Weights of a small transformer language model: LayerNorm before each block.
Each number is 500 + 50 x the weight over its row's rms, rounded and kept within 0 to 999. Layers, rows and columns count from 0. Numbers have three digits each. The size before them is the row's rms in percent of the matrix's.

# layer 6 attention key, 448x448, rms 0.0538, rows 0-124, columns 0-111
083:519511614520458462556509500528504484483488440399492477461617609498474504435484533488492548506552475415459433593527582599577562475550502505562514583538573470575498476433472569548566505493497404538482438521417528504495505578448454535443437555478561514561495486528444480569493461531512488539527478531580468439400493618497441462477605445456
076:519509579427555411526470530469513550401475556490493552414525515495533599570519569484533563526525473432475381515488538537514543462519517498557561479535502488553502504407435505530490516508413502456409576464592510471518594509448565598423560511558565479414528520510462536525456526540426486585516403483550381507522482331480438502375536465493
078:541547546522454426492519461500485586430552591530515449518499551452472438447600442497531515450410533486564520449484513400545497488536463472433472539468541504521524457502474514477506526482502402505437457460490377482539551435468472546450548576594454522420466526497430469550494472557476395560496472546466450535556479539571479472439485465425
080:575614484508562457503507524573587551471483479435412526488531504453466510526479536518467553501495464464418408443518503592538493519465485545473399489531505467427449609558611551504467520544505495509585511581484541425451486578547504457505437514563405491504542475589491567471433486492505538524537488525533553536474532417473417539537429439422
089:532434548484431522415419502439542514486485554446479504470480469506562437419542443534431559403535471569641548453571484501488419594515516512531490487534554502441471464493511504486524461510506472544529455444421471567570415476587500513556530467458497541423527504532504509572562551506486462461483632489471502494585526524473531556418439483435
082:524540550504493462570578478496509596543500488390532522508501465518429575533495439529502477424468426518482608467553491532544452490468436511578461471513560503552460534472554464509529483527501505527469502614497430455493449460555486479452352475400472503433577514524448599491447507501478467550524517480589430501467430485486541511481487504445
072:452523459380550511479506429496504539609508457477501500560567473515481597462417572532545444508529490470491479481540501492521487443496420485601514480481484517489448488494576460482482481551443579460502465574538583466438504540445482520463598413429417531578531524571582547501490479564533503539510485588571515437444423528498577478508436549487
102:431556534459527589528483471456492466475445558527584544452541565444474588523532510471441455487592594502435537546493487497494557537572485512527457493517444525533495457532590499464456362541470526436493563418566550503488556524461428474566539532505458467501412587457495410515540473496437488428510560544507455498463483572561432465516489527587
100:501502449463521547550531495538489458560509634449510535544495541366524497547433529524547491587502481467536536529467416536512579485501500513459471434477539497583455491468438509545457482422468465541504496463487549511478493426398493516490555487501481453506435497481389493548502432443582525523557495443594509469526640564537490387538535454473
092:530512444596489505476474525533512458407500547487561528469538473425526450492537435515563559531526568408483460475470526516501544599543494532444493552606444431576494450515596550581496427552427512466499592472561476538507530520477524451500563586605476455503501515520501513471532489461522558453448444530490450484516492481501514556498519531541
072:526559426533440560468464470511442486524440594482498511482523423581440462514574473569472490558426563491435491528483508478499503502507587514522496524516482515397513512533584519537530513546510549493491515518577485495504477509616495509574499527560510467454553423618571523457499448472466533584443458508561471557462483582549493474551533510565
106:430489548425529480459524428506520538604515421460451461492447519539486496456436588546507432432479462544503538458517445518510488393429489473577527474462572540490555544495489420452433606526615493483440419563482531487448462507544505458508475455461531512508464469574502507541444495503501564529521533532521562498480489417494548511474500454495
098:474469515480479476418525443513531537565541495437449525551512541566560530432433532479467485445472443545519514441407480519513489442453430477484536494459563531493533509530453459487412544419567502510483462606462522445488458501550556475456448411479558486445481499506518512482364527533475520522515566510470495436418528433473622590480484393486
075:522464503474591417471549513424508489431439474570529431524494611495575444514484496410481571487562468511497531504489558549434480465515443457467497425490499501588539521459563509552422484454453440508571473529460537466554503426385492467475534514568510530499461582441466429582579513531527480419543578471537560444554524464505468606404584531475
111:458587487458457499472496473527517510515429538481513481479551491455438552606534460535531488628443480416464517535486465450450564519502532591423488491463443466499492531505502571567526450453447522481560557478476534504493526485399512519449608540542481503486540559516458511511521416442549613535576444525494559540513585601524512440559600531468
086:522515490504473548475502504542421545557475512481396525511533523579458477551542490532506543472490432457472576423438496494552437512461491546521429481555493446452508528469566559459541533539582456480495499437453511499557490527508480459522531453451479473485605396543510554447484571486403528509541453574541445468482513535485541500475467515513
072:485536528496521577538491491506471523488483522543616480546480466552509496476581483602566483512508496470512555442516550476563502447442531587546484484489475529460525475541557517506572440599442538455518533483539410550493469513465377483537439475478469410506544405558447468512558404470476535606408479504565450511509480560539373458468453549536
100:418445526448555501530485426444503564589502535492558477461478555510497501425412533505490502484498428550532466509463438483457536479487454512559541520489561466481477506534488407495401504469547516533477409561470465460496475510523501506481430389442540471514508483538545524464426516522496488471513525522497481482412495454464565639546489403492
098:524461526571524460403612459447467489507433514429490559549520574526582463408483414525487549471546364530621524456563430468467470535520513538644541423536458457502434482478508470460500492509476444569524520439428480477512393466499467550473501548457490473545571409442540466568543597535455429518505467428515473508536470500424462519481472586547
084:464593496496517526503483488496613600449505429471523537484499400491394608546526388582568491571458540466419502509545565493490503522457480475485499541403386561452540498531521519470522517582473484492462502447552356614503488543461423498528463526421440405447594434481444494468568469512491494542393500573476497527565447574591401512531534548489
076:459511499421462515603492465501524600490500499501547514458464423543456580496527444557523519562526495494446556465589546491522506441477512561468469510449445535403537446480638540424580471592487504555539507461507427553498517575454412470521443471435432520559557444509471438509513408506446544560395437547519493504519512506528376484512517535567
111:502507470546492430473493505436531499547525408454457514502480489506427624515432567478493503410463525559484459508408467541486505448535497466438554453484546518505545554514485486486447612449588469597415454568494519497485452472589522438518402469540501565551539581521524601441424559570541483477535524486427486486408576388390520601548470420498
134:531516536480549475492457525460506479499529490436436473498550488480522532445399628559452489480475488523453392495450430482530511527463448433523503416494568507538450503580511443537414539528461526488472436597597563447498444586573564543508499527414571548514435511495479507513502475472486457478505552549566488461466467426477634615501528463533
074:538473483582500592462460506540576522529504490491460521512474516544416461498514524450498521482501531529570560558483459487486474595549523489543485495518509491511478513452441506467475486407519495457509447407482496462489567491542462499517506481545479501527440553472490537411423521536551430430544491466453471438568479472509594521526472422512
102:526408497564497535532536560503475526608516502481513603493452553477536564548476520509555508451494454493489528564448533405460506574502450533543425461587467413500466519543567528586453493401520437546535451539478463459523474542468565460414492537490553489420551549590421495568530452413500456485614458395521546570537521560480416478508421519462
099:454480463457473473476421543568503471546416534477523495509544524530537468499441476412444486439446469475501427451385458522459439523525506462520539472475551573512548461557442514510482493536485519442520523512494604458472594489567452500459521616517495469465462532483495533466456538535524403435618485492541462477435592464423545521523496429459
096:529443524521490542461458476532473485450620492528543593496560518470542488423479519610545484456494423494567466578427511504413444423465484600463590493470466457525516537508566505428547407479527479489580462468505542530503568518443378518471545523433474458551452605449534444524531415433473512570437499540466416590477522408516431475437447517465
116:493539500532492537470459571405524478534579524545474522531516486490485527451542506451476496454489471515578505497577591571524449461457499429573472551463591492540464428493481507392460436613540458573487524525399460474473526576533436536508557518393555485544564518448520508557518497480517527531368516530457426473502461529536460546402517518446
103:479621564503435582504520474498595513462453526478528522491546550563488460398498608570500500558495462429524485492492477559526489530560433515459434510564577427409529455462475516590510522550488523424513549453503479471547545376534446479473532416503433511444507509545570555435551532522418500568521584502484510458476562480561575487527452582518
104:494421532507573445537470511552442543445484606495476517387429504504445498451493396564496518471531471485466560445365485480475561526427439438489490459482489522482524490466528585557446493467542495506508573477488555471466505578370499606558591511508459508494520510443540461629432456551555521521464450490574576484561544574476517583439622458417
116:472513393431583572590493539584579493504536450402550512557480502447400489511541496469461498461540548545544546530463581446562504557472414535479461540515583466451471480580416488457470517506549484607530475460530502435514454547528404474396433555435505598514556456515453522473552488493506449508468529519490543621529412483521436460502525532520
100:434436510545476432610580487509389439527553583466598474388410522446603519478450550497528552363579459493481493475460484440461595530465492503525600529472467521500507531505497564504494506407477485532461527547531534436469464550444580434553458541572536635446529447469404468553476482460479495493522457434569501548458396479476408544576489530527
103:446666455458471515477494486465555463412562517501471444531656500557553458465600568518491447536511685500497517439568508402466520576501431474431519445511556600472491546588456424509577508581448526366530448379559495504474465507602497448494409492493472455469423463610492513449541521494530524468496510595494521523514432438526556516548544500584
119:618402549546467494494551524496504456496596518609438603527408456479521519445439449501529541444522467561506567430560406560504526444483565543519553490611598455593438432446465512410533453481510456604518513510399570576549543459532498510504478561504503457538514545470501554478556431465433524423459518404469405547457629460505414488455490499461
115:519423513511443564444479449520538441410607536516429534489513562589441571533499488452469504526511505388449453469472504515506537500490482478529477578458518549520477461557490531519533457473566561515482462484542473435444522521538543458495482422457605562478424534484463485448541491496466524362542570505601563501428529525536489520531567537422
117:525497504476563486561549504522451469540461518476552498375442492494513529392549496538541456527419438517553424546429510513520583459497491465512509502426512428468461496446528541554463471415534558557544507520546500510465464489498499499418518453516578495633544463521427359575520546486487441533467520485578540463562505567474448457506476535462
118:448468518470505547458531450459552456473481482484440543526486469494429431468468492452457547537450529476450505477521471468427489429465496578474525535448487537561444590485552484515503445524413599450510431480412522476625497437505569535443503530523555525551474536469511545503594560543551496561430433483478555427420490512501530494512502489498
116:448554542408458494456535510515498457555485477634439417475495536485473468464417490489530446473499472482473345533447565433480480507519444461477506488458439444502511415537584469503573475526437508462446551477494509499498497412508576513483476452479487552555563468522566501549447626437496585610594491525487562510516455484475598433536503570515
105:541459546502473477597509564486544448522507490557508474590545494536452438466465498466458473408493485462486530533455538477536590430508464458481460615518592470506506377526524520523484512498442493580536431499551531477479539451444518545446515507530494432536492477406540441615537393452507498538468458545490530493492568447587421491460425479479
089:361395477524539445579466478405326485584490572516505527431425521458586520510537513536496491431455441494572579522488444467518531455471493551573589466531440458484495530485545578509576474461482473599537544505511527492494418567409608514499466516518515536472519492570573465562476491431482509536481438459522541472475580473482445466507546526426
117:533554428554485506444526501412518512508475464504555477481609381535532541508570509530575482496552569521496569425504502516580483534493448489465452443545561567460494546572478489501400499557557512483552427454482483535507536535508543473484448452401513509490538447512567512413486442507547519543417473586503492496403482456597479538500555480501
117:611627446475455477510559535508543368509479515478532554530586451494515493519497512443616523503615552511526526480485480542531433478510517464524491594560555511515505512526450420492527483481444417633525533566469464520581595518470469558534435543446546521413488429537537480548538520556467491415416500502557504481401559444508476536495442522513
112:448521492477533545440465519466610555546514501418491467547548466534508543477485441574338418515578502529556528572525493425491438593543531544572547515519515491417421583598516506457438503585467520441377540377480461494485489493583438515545551585470437515491468431482503481436465508577488409533461500451516423463597461575444521508575552597500
102:506600457451481444496435421454483508470529480407525506575596501519563509611488503512434477471458444463650534467478483507550470593476484547466473469550459449489497457547558572522493459462445555551551555551456496504563518498497463512483506469430498514520466547393550501470476514543386608507575493486600518438545538478529545390535610461508
115:436553500434498446563432488466494511539530458432577451584518500465537535431452417434507504567490481499504661613517534468513519530548476468552451444454550454461524528477455398487510530535459478520531454522499430494476481473473520513426503507461492446510425473451566434437428494483476382485595384382571543488522574490497524560453539486593
112:560525503499488438536497431410470450515487479540557590574540500608437470437571516452446555464537526560632553500516574513501445449586499470507536555522533552495479498435401382524423518588481450394568471519511489501534487470456506429543502515453523474528477433536551568478529519470472388548471477557548383473530592542471497517535386525579
104:577488485502427574536574540483509531543499503391503459506513509489452484495540595440465561552467499600572440503534551521517478519586490493443444519513481478523513518500494492407441590468519522498511468405418497591501591496607489481469505523449451561515488570416454641499577539489528411415480523503381445493530482480602498399553499490597
118:474454463437396481505589465569574374463502463537415505589552433514542458539470465482496543498482431429542473500468516527536515541456549528486486511516492544537595384534535478497559440571442482459480474530441511471594524491445571527445499551465459517490514457538476435399443460551476524450519545391518501448533432482542534557450488404523
095:535569497528556501502442529542569444486507522523403482532463397577534528453550494521495456484514629579418527561496489505476528599481562430397453486435536518535503467526470442548478456511495554431410449451518471537489589539517426398495466498580468395519482448571479470451484484521503466491498408434411519452527521474454530488530440413548
111:529488527484484500500523485537539461522536509433459515474449514517476471454457455509413513401577485505527528519484528539473465441471533449549488507569523444520481472413503544429514416522477491539558493462437465499471502510465505455617484505510524513548441591509484518574428475438429498478472469497543409492531445503492627489364492482549
115:478577470490453599501496562489550516485546493421573495505572480493430542471476521552517503620517528629461453456619480501419508529495510451432578448521564545477463601510515458529482446565421533558475622529506441496515490479487519480456500536507547489523520467417577405473502532575440503523367528465558461490577464556471511451515433518472
119:405630494463475481520478430515483468421462431518573550538568588519556458515437562501599477478526536440508382496489490555538519488424448484492474529515507605406641466513500398535591532501585572559440536458613477430532535491594494520508538498548587559502470502504438493483455527541480549455521614464552560426529494516497503488491536506480
098:442603545494481607489545571477483542521536530495470387563483579531535519394517627452451576487486532578407508544521511542438490497490519461465498584526526450477453450504560499541454493615471535422489508484510470523477407528460408519474432517521434498495520538583456445534599519407562443485512579548512499450517400547516443541495445520548
114:503545408587580502509417520566530499460484553493502465434490431504465513442541384515565461507508454420580517506546551447522505473462457345438523524492550466492411513494563454560462467460497515565551536569495465562480539525460520521476499465495520502488542494398443470508592402556491480447535452408540480511511498542534387450493548571503
116:485536499474553500475504433448453436423495557511538538509553510468441523572603529581505626532364538505511498519493444506521517569453487494586523442514472489470568430678406566479468501485556473455555538557529438471524484490450471606549523545479606489422448463510455472519495436483527481516510628506588565522542510478491499496488549429497
101:504534545554548547448469504546552498404488451493486442545577434573457502420568500523426547539516517549493583545504574493522488458476554478553395475492560594505581544504541456495501555523610548471503493423422434523526527534493506558505483522473397542531482502512474427380476562494546446516497464561479558443480484578535473485451435581532
114:502571538472505505539535431476502549568499523515450504468571475533450434551572558505567485459503526566462431563415459508470492552536496507446502569468590473451500474526499446474461531451542574423486490420472506487473529542528463513517574496415573522517459564510513470486448552482435516529583474523379487477578515419498486459559516513494
117:559498473499467494511586529444559481470471593401577446556478588509568478451397525508420550464496507497578520441442472413498460575522548493478574494491407517433530422444489513522483493456553492509510656512539453452602541493515530502485466389426489458551469482517540595515427604573445400566613548512457475478496481489494591518489494548491
114:518446376481422457529488562582447527555441576466408480437441512536610581540404523433487452430477518536548541502373550469587483457450494510502492512451477459550499595474462555549506504501481457526501434464514678468425467465504510459423503589534523512487471512457509379519506440463514495542479426488534569489507447510575411397610476480448
104:504468508510507542450483511470537508525541541525617500388431484405456462537386494478465510414442355548520514491494458520448402440485463460504484406538433441501502521517578545510450470433502466564530624568485497480506395460481565554467515593533480548564650554528573521493488592496465530611515438465511519487493492648478550476482462521492
112:479411488500597402489501425486507461530572528451524528468443476531524517553349530487514475389429457562506519484459537583467495508490588499542485418501477506511443578585444535583434510510434457564545520522430585517529470556578504519503556599509532483508558589499518479528458487534477502552470582472483507458440449603467472496582589473455
107:414442542480548446529561437489408560533486460499590478425541571434471461466421464481495421476506469475518494528406447464462536396567535543509578503446516480428515547398442546461429546539448467569606554518488547462470513507509498512414455505528558591521497505489527500450412524521403503589539437528525495474511607507511568523543516506516
109:497507403602529532479517509543579474513499524510471507495508432491523465500503484517501522463470542575398475497616515531563488507478447528557542581633565509553532494447417525441568520441577437538552508509477498510547479494449424567612530514540497518553472526512567476453442579486494473474371474508488520452498505466461511536409572483476
088:443390515487562441523464492489410494539392485463525486465538517480583512532487438559555444459476418448559572511462456520548608431459583565562537482486458458529442548447537542499547495485443474528494440532481587459455456478428521548460513476510517476547521513507492445518454458432447513509622443453504467489472587481472403532478544447382
087:566475503436482469449516384556421516470468531508491504505518428407507531458424490428469514540406497488464533514414516446419493547433558511468461559510547435494436529470495449530516619558476487440541463509495469502626526465477482493538400485489468511557547580480578568512524412439397445454559511529496522500440380456550606462469444466507
093:451441474367500380564520542473581457542481490483471468511541476497523602493458439519540542552490461559570556551503561493522479488503448493519494533522466453491463444509444458520440537481497546482395426514492605451471576428426542473432508482462461492564464473511526615532563522469537564461584470549475523487481528444447522491500389546499
096:485475518457540380446524448522525463537548470465483474471558495536524557401547484496533483561508511517542519501526573433423500424514496543511442482573486543554484553579533475521434537519457493454425455559541491542540555369512531400507521487504465478454485465540543623453517555460543485453527501547473476506363422473484530445480467549448
084:483494465411465415516483605350566467629409514478428556567468527520468548483538498557524620498554554455611598498478541508492487458560464480529399416489496459496479480528470490514463553545464508522410494601665553497485543535430583491502558471450455544456496466485564501515544572572517522469480496536477532486577545488459519514511444551535
089:498513471606546479498455506453452518396535508487576445491489465482427549632419494469507360492437503534439435483471526545554504563498577483537462514494445448473455568440498520510519466552504528518501522474493555518510504558536486542532534497395510506472474585540533433501523407492457455491489521484498433521464502461578448379549505523607
104:532485490386541455479460367576505510571418555562486473506454464525608479455549404579432588515518456492475475442488463473436518548517538556570514506503533521464499564506542472586542528506399467517484568515500452459556521434568439535450575477496444473495591471498426473502488453520441562497449439637502513585463475514464534504495398423520
081:506453517529451590464482517531512519420499492500505474484483471424477518531365448506538442520456423571503424452480434483502464559452567536444498566547490480458490462463459570576543415508501494510508517521471496494515583495555465509514515481527494457506497585484570535539533447482426419540519539447493504545455546499417496418499534470474
104:527527563478581417490466450455505575583573497495504518496504530605549393429540523535486553523484586478481551525546536544555553537413503473591539535451489475545476509454539422489496560451427500495507464603522476495495507466525481463467473465549390543430423461525477491484464508477513544487495439564418478534561485414466602477514471415461
094:550532505392492525522471410489509437487441532534535536454506459552489498529576499432463566404567483429474561506465480576428508445516477428535532435552506567420494478575469516515560403515457469462480490508423493494589439543410507566510538611533514601530416541416449502570458491546480552388524553482529565619449449587592451566441487434525
085:544461479569416547530517551583481419421465488445490542501467488444473581564479410432535497462395415537511443505556409502509432468513580522498451454493544488483483548475439567539486448550544435506451490472519461547581517500526502548510568610532535495561523507513522485535441468447498403477450558417550526455436519508490512496503558551514
103:502521519488571511485469480420489521440507517549494453529497542499461590458511552579434501386538537544474558492507537492532525433515498502492456556486466468526557470552558448479555567528488545515445504491571558428444460508483453436547462458503408599536498482515558422471513486568470500428436534559471444479515478537480522494462454574562
081:487529581377529470500443425474500518523579531461551477490496545540454439426515569526455499512518540533476566494494494537551482478491480415539486503526443573431512539549547398545526533449522552559508429542487410534504516524441555498515438464440405509407472492510497494486534507537528579565477475562506540495561437501524521555526458450520
074:444454391570477563522533506584524440559382480467487489483485436484479583626508479502515450536472492574529505537527495440474426484531586530429392507513515486518495475546450588435519515527570461468514534499485496534518522475579465451446479551596509486515554461520488575500441562470568433474527512451566495510560557517552535562543454545494
119:430465507355439406559465437493597568562516522391494450460545495525499505473519520560498563527545477629520615574496487479509505523392399452532464575554436511436468481492538435486545600485470518535445556551510504453546491553525447548438480434441459497478445470489556499435469574436554498443474515545533484455551471480535504563418407449534
071:425491478412601514543546504477581464429567520539568457495578573549533396398504517536412510497482580448514461438488545537448524508552417489512508481514468515485519483428522465482435511501454490532483502505550423462466493550437567464554558410517428577391477557528484406575517451508446595435419475522437514496497361444446563531504455414490
111:581537417549521502511495563441573529483401503551460514520452492538495489493535526524418543514545495500478487547580548516463483444420597537477502487551526495543481479573483513439484431579549448521504488501530510525571463450491406554500504546463613566496489502472476527443523549550423422507457524523532459443530563414500478397555573539459
078:529485527538502488503499552527535553482424482487473513500507456494531527601491440483517496522449507468456506413592490481523494464480545545464550459489417508525521552534517502489523514536514515485524554467548602515453459445523447525505440502402559519458553554590533510581512494468533450553538514455499530470467638463408503487498537519504
115:451499570385528380474500505525506468620528505564502521527447544477524424446552457568557508529472545502540574492531576462486396558521496475557521513556519531509361618480495412480500563524360494562400418486555490482436455481408470522458467410601464543494454387556479476470561494483457585519522462500546534563442463477487504483480502469418
066:529443546473531572516487521468494409417565547555519462489539620551555531438447595458508518435510569496571477502525465519513523553615415475521507536515524497521462479482512474596424509431520499462448470537526623439433500560426443459526541440454487550487437577499538469537539424491595466557622435461475535463549425503401452546564528428446
104:539521414536532491437496584534523471565408458513395538466434485486520469562537467527507547507516424495489521458522487580451565467470572562510475422579517486600535504571610612439490453554498441494531516478450508513539458427525499475430492602487592444511525472496474553447492473483477464444459480489570525478496589431514494466558490540455
115:517481525527536397457499458473480440453543593571470499377520536595475446389496546549404508479468592507468491516444452550596487513491395460469428567534434554496489493410505471516453604471460557479504521583564423422577431609537436515504579485441505535404483472559600499549512515492541537600613513607559540444619569519402409501551427467552
072:507404530482535458500552481565576484508535502543505468512566537515517488477522520495502574441456462519579491525527451543529531574557458492500544447522465508556544529500508563616429460465506498482578474463474563436448508455440489473530564454515438533542465558533498484569557437519567520432533428464554559479489421529430511507558469432419
131:513433618425465464396518437432507470464590509554475471526545432490491532466443581522482480433546559550550469532389494500538487494442419407539412503468547516430467531545550465539474516398520537550433552544416464505487553551472465508440494516530440514439564485551525486540478536527490525505464528510429536510525490406492513455457553485552
091:467475509481420509429517519594565421553549509509490464502487580393572471473437528444529544516496496578595456509443423427414511586485462453529578462578520528462498528470437525621457508401521530518513470494438487466475557449489518465476600509586480524557463555501543481517494478451465528510528540402479532478485415494460586557496460458493
097:519415502549474533472488551526521515517498518479493475581454590501490520472457499468485530522544506560513426480551516483502445525563459497521492559507415461555514537465449478601515554534516455557577549493469502403510473418529491524485541454538404590482489448507490516516448510481530399461450365542478436475491485367518547452470451543548
117:551515437548406550426582495557545546539449439439445509507558570571465594444452416462516554557548418657566480589550497497479505516537593593603527466482544554444586568451527583450459471404511465552523545469395493548558562436415458466492573484601591486592551441489549506517464563520491563472460619480483497447535528521457529496553535531544
119:580405508540448492476427491553444479520392486501557505421351392480514521584538494482502458421443379468547562565476487500433466526473538489515501485474465457590517549484455471550478467538426452503537541544518493574435451457576533491517490574490491451533516560458425542621512552454538478443474387511498404517514541483569494545498523496592
121:508533521505491394433559440510490567515420501539432466527568558449595508527447495531527491563529557455522480479493392530447545487529440437512462539567587527364536522494524555508505436590543541504521528476449425442511511528491499476344485533450500611497540452592509571613487565483480517464522567498590447555406524507608506464517473499530
121:465377515549463481575472630509484490480481506405547570415501588468548441554533536451590433582383457609577421582520497501464466529549507432500561519505586572492498444579535532431478497481442442502532515475489459498461499581449510376597438442459469489487521471511448501463499559578503497430500514512509519580562525506451476573490545461440
112:511539593507418551522546437619574399482546489532479462421485525537483643421349444495462481421466528452474352494476489573469536545591552498526564458529568471471466545422553430539512352517525557455530473498495571490471565591500531511483499570537581540463535483503545537452493488485558501490495558501569479448539471430439515490376566507526
119:479496534461507490531606559525483566423519544489478503486492563506538455466448509432505482407608528557462581448501489467463389532567435536523436563411549411488505463587437492562553553474438480505484485513486434510532536548410522558505513586549432484483486546497489510518507518489424443447449443476471422480508413567471483541544411490505
119:586493496462500442508538514631537526519387529583587486534456597446511549421491639472460528542555509513529521514562512612512498477492492456526504500492580501566507483466537466479541568519491501358448476461537544629475487458374587502505537522503439488554462460444500475549390491538550480468528481512480436510486430556416588432535571461543
119:461588517559543544566510475455450505419577524472447408551515476579483512540425454489461491439543475455372511489459525536468476373496521476519474519510518560420492549469460490470482401491649568461521488448540427508513510496514492500561358477499518477387466487556483413515471486524541542548413549519576481508554468593521491432515451435523
127:393590564423436598527495541517524464577506587503510489517590521525462452413401468507472574560573527416444492472596477464468504473501458456521496458514527489485547447549447434475467468525411570455355549452530490442492464414468572514498496492578600553493441478534510439521497551444549548499506522545564479437609556504453491528418507422526
115:492483452436452563448507573495446574539566540422485466486439551468512517526446511524485550549443529520413461498430452545435486511576549505453519467488478449577609527455448492538532587456529504466567489490486406484431543519464491497484485460557422509518509512481448542512475482412433573452491593383480491670465432461466493559554563420472
114:502430543485490507535404502496528557654410513439500446457492539469502486521477584480511546550452492401483477489515532563532473513492481610612438402516605480564484513554644502426495471507406467507538489472568521334514504556515516477539504572460457424598438543584491469455498469575487549501540391452480526432465428512493394472483535573476
129:486517461548447582594473542491483393469434418465396592501524413475562526507469441555458567589406505530528549485562550505506479435586470501551527496536533481561530476480528493545468543421465494519451556522525443452609444506504514522585500499487568540542505465409538482494484485569533453531397575467568505465495484545530487475487416508486
130:595424527582574467659396465531442599511507420517518569460454530596517491542534560510511484422515446472470517526446530549478557608463494497535498483465506443555493497494479519545445445512534519432470510487529540456461489598463470474530544553509515477560468530499461412541474488579488510545538466504509492502461467475507469479514537447521
115:534495587453577430480531565457513564517521511473518478449472516462455546438430469539537493476469586446515558461458599528543469493461517516555423585511477551502480532515523501567487486486579504481458526531556471489486569532479557459572486610484532447489449551553571491418525496465533519564442495552534483480455442432441393460492529528481
114:554476501466568501499426517419463561483451453508477619488477427530562428538497539526478479463439535497486521508437426525522564524422567450487486372439580467480511544457527546521582532516505441528512460552493441540455448516439515500574547527550548410450572530497514504549536376492465540564533431484548596511564471509521505555555503514481
129:589453501491473475532470434475416504551476508588502396494495471406598492549572507457498562501528508507457440548445583547456482533545515457489600496527526445460558529551520442548499557503468499448572486544528527611409520567533516435573501589509465542497473580501557513548563478503502469450566419478539601546512424486531521522519420570494
111:440545516441579456513570597457539475510513485478488533584504492510469439460489378523572474556531471528403533465466540533426543453557424565505527595500522620492512569497455487425518502520474440582516517454470443486441506479446505482498463416547567454491426499477446492491532551512466502523493532515474486577507504470553376515603554561459
113:520474485536443528493381616567453463505539503493515441445527532448574491523439491450481474457463456534526572512506469435477493535541424522498571463513537402561497577531365568516566494441438420476554545484486501549437515444517518561485507536620393426503514373554521536543412565516441505482474507472486436521462417525540555505540481575508
117:546554584442469491495507520534501506449442473458491527559622444457436560467500479510537510521589483443507520426569481477415467520467509510456542462502459469442501579568556496517562570574471438503523505511477489488493588466520559523487419380468557465459492464457438419604477484517567521502532566489565571538433507506589413501588374412460
121:552475519496475524405482516501529415486563366478478454508444554450553461467491480481473556513495610509532587444429506490511503500531557497508438488532526539473471410505563512533464436486542537449474452477550562447486396514453498564475547493592513435443455483415493461496514474502466500511482570500513535468522583523470494475584480505547
112:454494458525578492491343516452449465462488460399497482456571435574473465589578480479556480500483429409489574494479550425457399557463523610520503515440488464561428532380535435476553524516485463546471515519554537460500461538524543605463511429449473390462441565514485585454455555543579470538499467356498496487441476462565449435494511438478
126:528524487416520446459569452494537435502483608571532456566488538559470538440500488448552544510418492534523560550591378495541573511531433434558464572495460539429473612396520468463514519566486450480458411503507440524504546495422467553476438391497503521497510444547478544456485542496555540504555585452566507463463561474466534500575511545483
110:429531531537413432540489551519534497519555475592508494513540511554504528433464491540518584564545461470544467527432487480497405474554515431515455547594493576478512555491442469585496550543620487496583409523429437495509562480491584501517516486518451540526474508483509494510533486474410480384484500478558549431493477506545563610462420486462
118:464482534499549535504598479506535532455567473554485562360511523505483546488503431535491437474540463477489582567540478497474490486511425621482537489525502438453517518523483444432512535611508471483552534489467425609494515423470494564497459504488484511554563495421510426439428471564453527532474530573450463505450538513526513504502526515505
113:487469536380601390472572556479510502520473582515478513486524458462481485579478482549467489518493421515495547583546525577466492480461501485487537479464496489535483493526513441437462428556503527535451492567518460536642520516473445571528489504559511556512514522482453397506547503492514539473530557547567457439580580531519406448420489521549
116:456491484569540564521561567501560456508474509496586481505521453573512529429356508448505508523514482587569401605463501524440513459518513408482464478542508643467427539502427453456541511529481572532477514518500624450468478444436534495517604499555517610485423460495587446450559543560526420513481562495546501423599479598443578430515457613476
116:524466430529490559514492586495482493476550534458375513564635493425489456434431402512507409536597545558459411457519563488470481573471503472498447453505521457589515590519411495436513458473572484457519434491438449416440547487515495429488424528513442493545405462444512536471488535536480474514489520539476432548527515546465489385449527567486
122:467568387450630485453510549464542466539480600508450551446436542410506441576611533514532444453543571431464512585561571521457510568546541446526540435431449448517557483563399556487506560535422442465549513512462519505516444508501476487453463511455562422548497485511329554490407499524479483540538491488438465633525563446527484454460441566493
121:528448528408488471532545455399482444406367482540513471481525571452524533473475508485586489519498513541502526510452402618539541499570554442544449469542595576493438556491494501543531447393558555436436532431504588524488433473495493595524483547539475543488488450525530457525480460434549460465519513541470539527430553498474513536578552443543
119:573487516447442489391472468430527590553557579438550430525501544439441546489405490528415520534504443420460490449517549488438397520434444593532481536502435473533552421498533528547536506508432507493485512488407409532536475497543471526541486510480451515556453558506571538512484422373453545558573534482525422479521584459416535495429550474549
120:543581512381517445512493599534526533461535481545521511492569577573456536532532415545479570575489487525564490458461423521462557541502551515450562601430380476481473518454592520533409551443468485554429447501469513502422513533573448550557505457510512503474507496361438588538513464463438386532571529536500499533462530406540535523471486530533
111:476527549484442482438610492549559545481627561525468483534461582452412540453461508555476492508542478555499533467495452547438472522562443528553535566454512494536468461508495530581506478597487591539489397430510517589499546475506504455513530450481478472514432479456465513438425578482514481503547561482458466416502447459593456492535575583564
124:404458536588473498507553558436479470461511518462414442498534417490553470472542512590505485490556626518558538552476472429577444491583496546496505513500487623529505432519561447514445478508428555488433545495510479427533478366489546474462494561462522662538457492432504470535522418454542472489441491512519489410485479579503434502439517541426
112:473531505526511614544536495562544530493513430438483498488498378470575471483582423594470442464462521465468492441517516516521513425565515563463604456546531523500454540511465434470569533591486502587421519513479536488515387515564557517553612451526566505473447526435458407571478539516452568519478466554424415471439493478620439523501574472503
124:456460445483502490447456421512563574515475546466461509462538500494484458503557459509480491446541470528508553525665550477559455495457516486551490492373482560516510520551585501435495483591556544536520509588559552491499598518578480583527453400510386543456510498627464359536416446505514502521401581532469465525530564539418477485542524518519
119:444525533487514494517391535375509518556461452533433537471457486550530519448484564469395563460543465539577513548466474539485507459475551571540539470525463547416533448503494466520487466533520431533465516501457479521614492600476468488508476549527492513550511428518507472404408486512512610474334571468537570543505490468519545562423529593572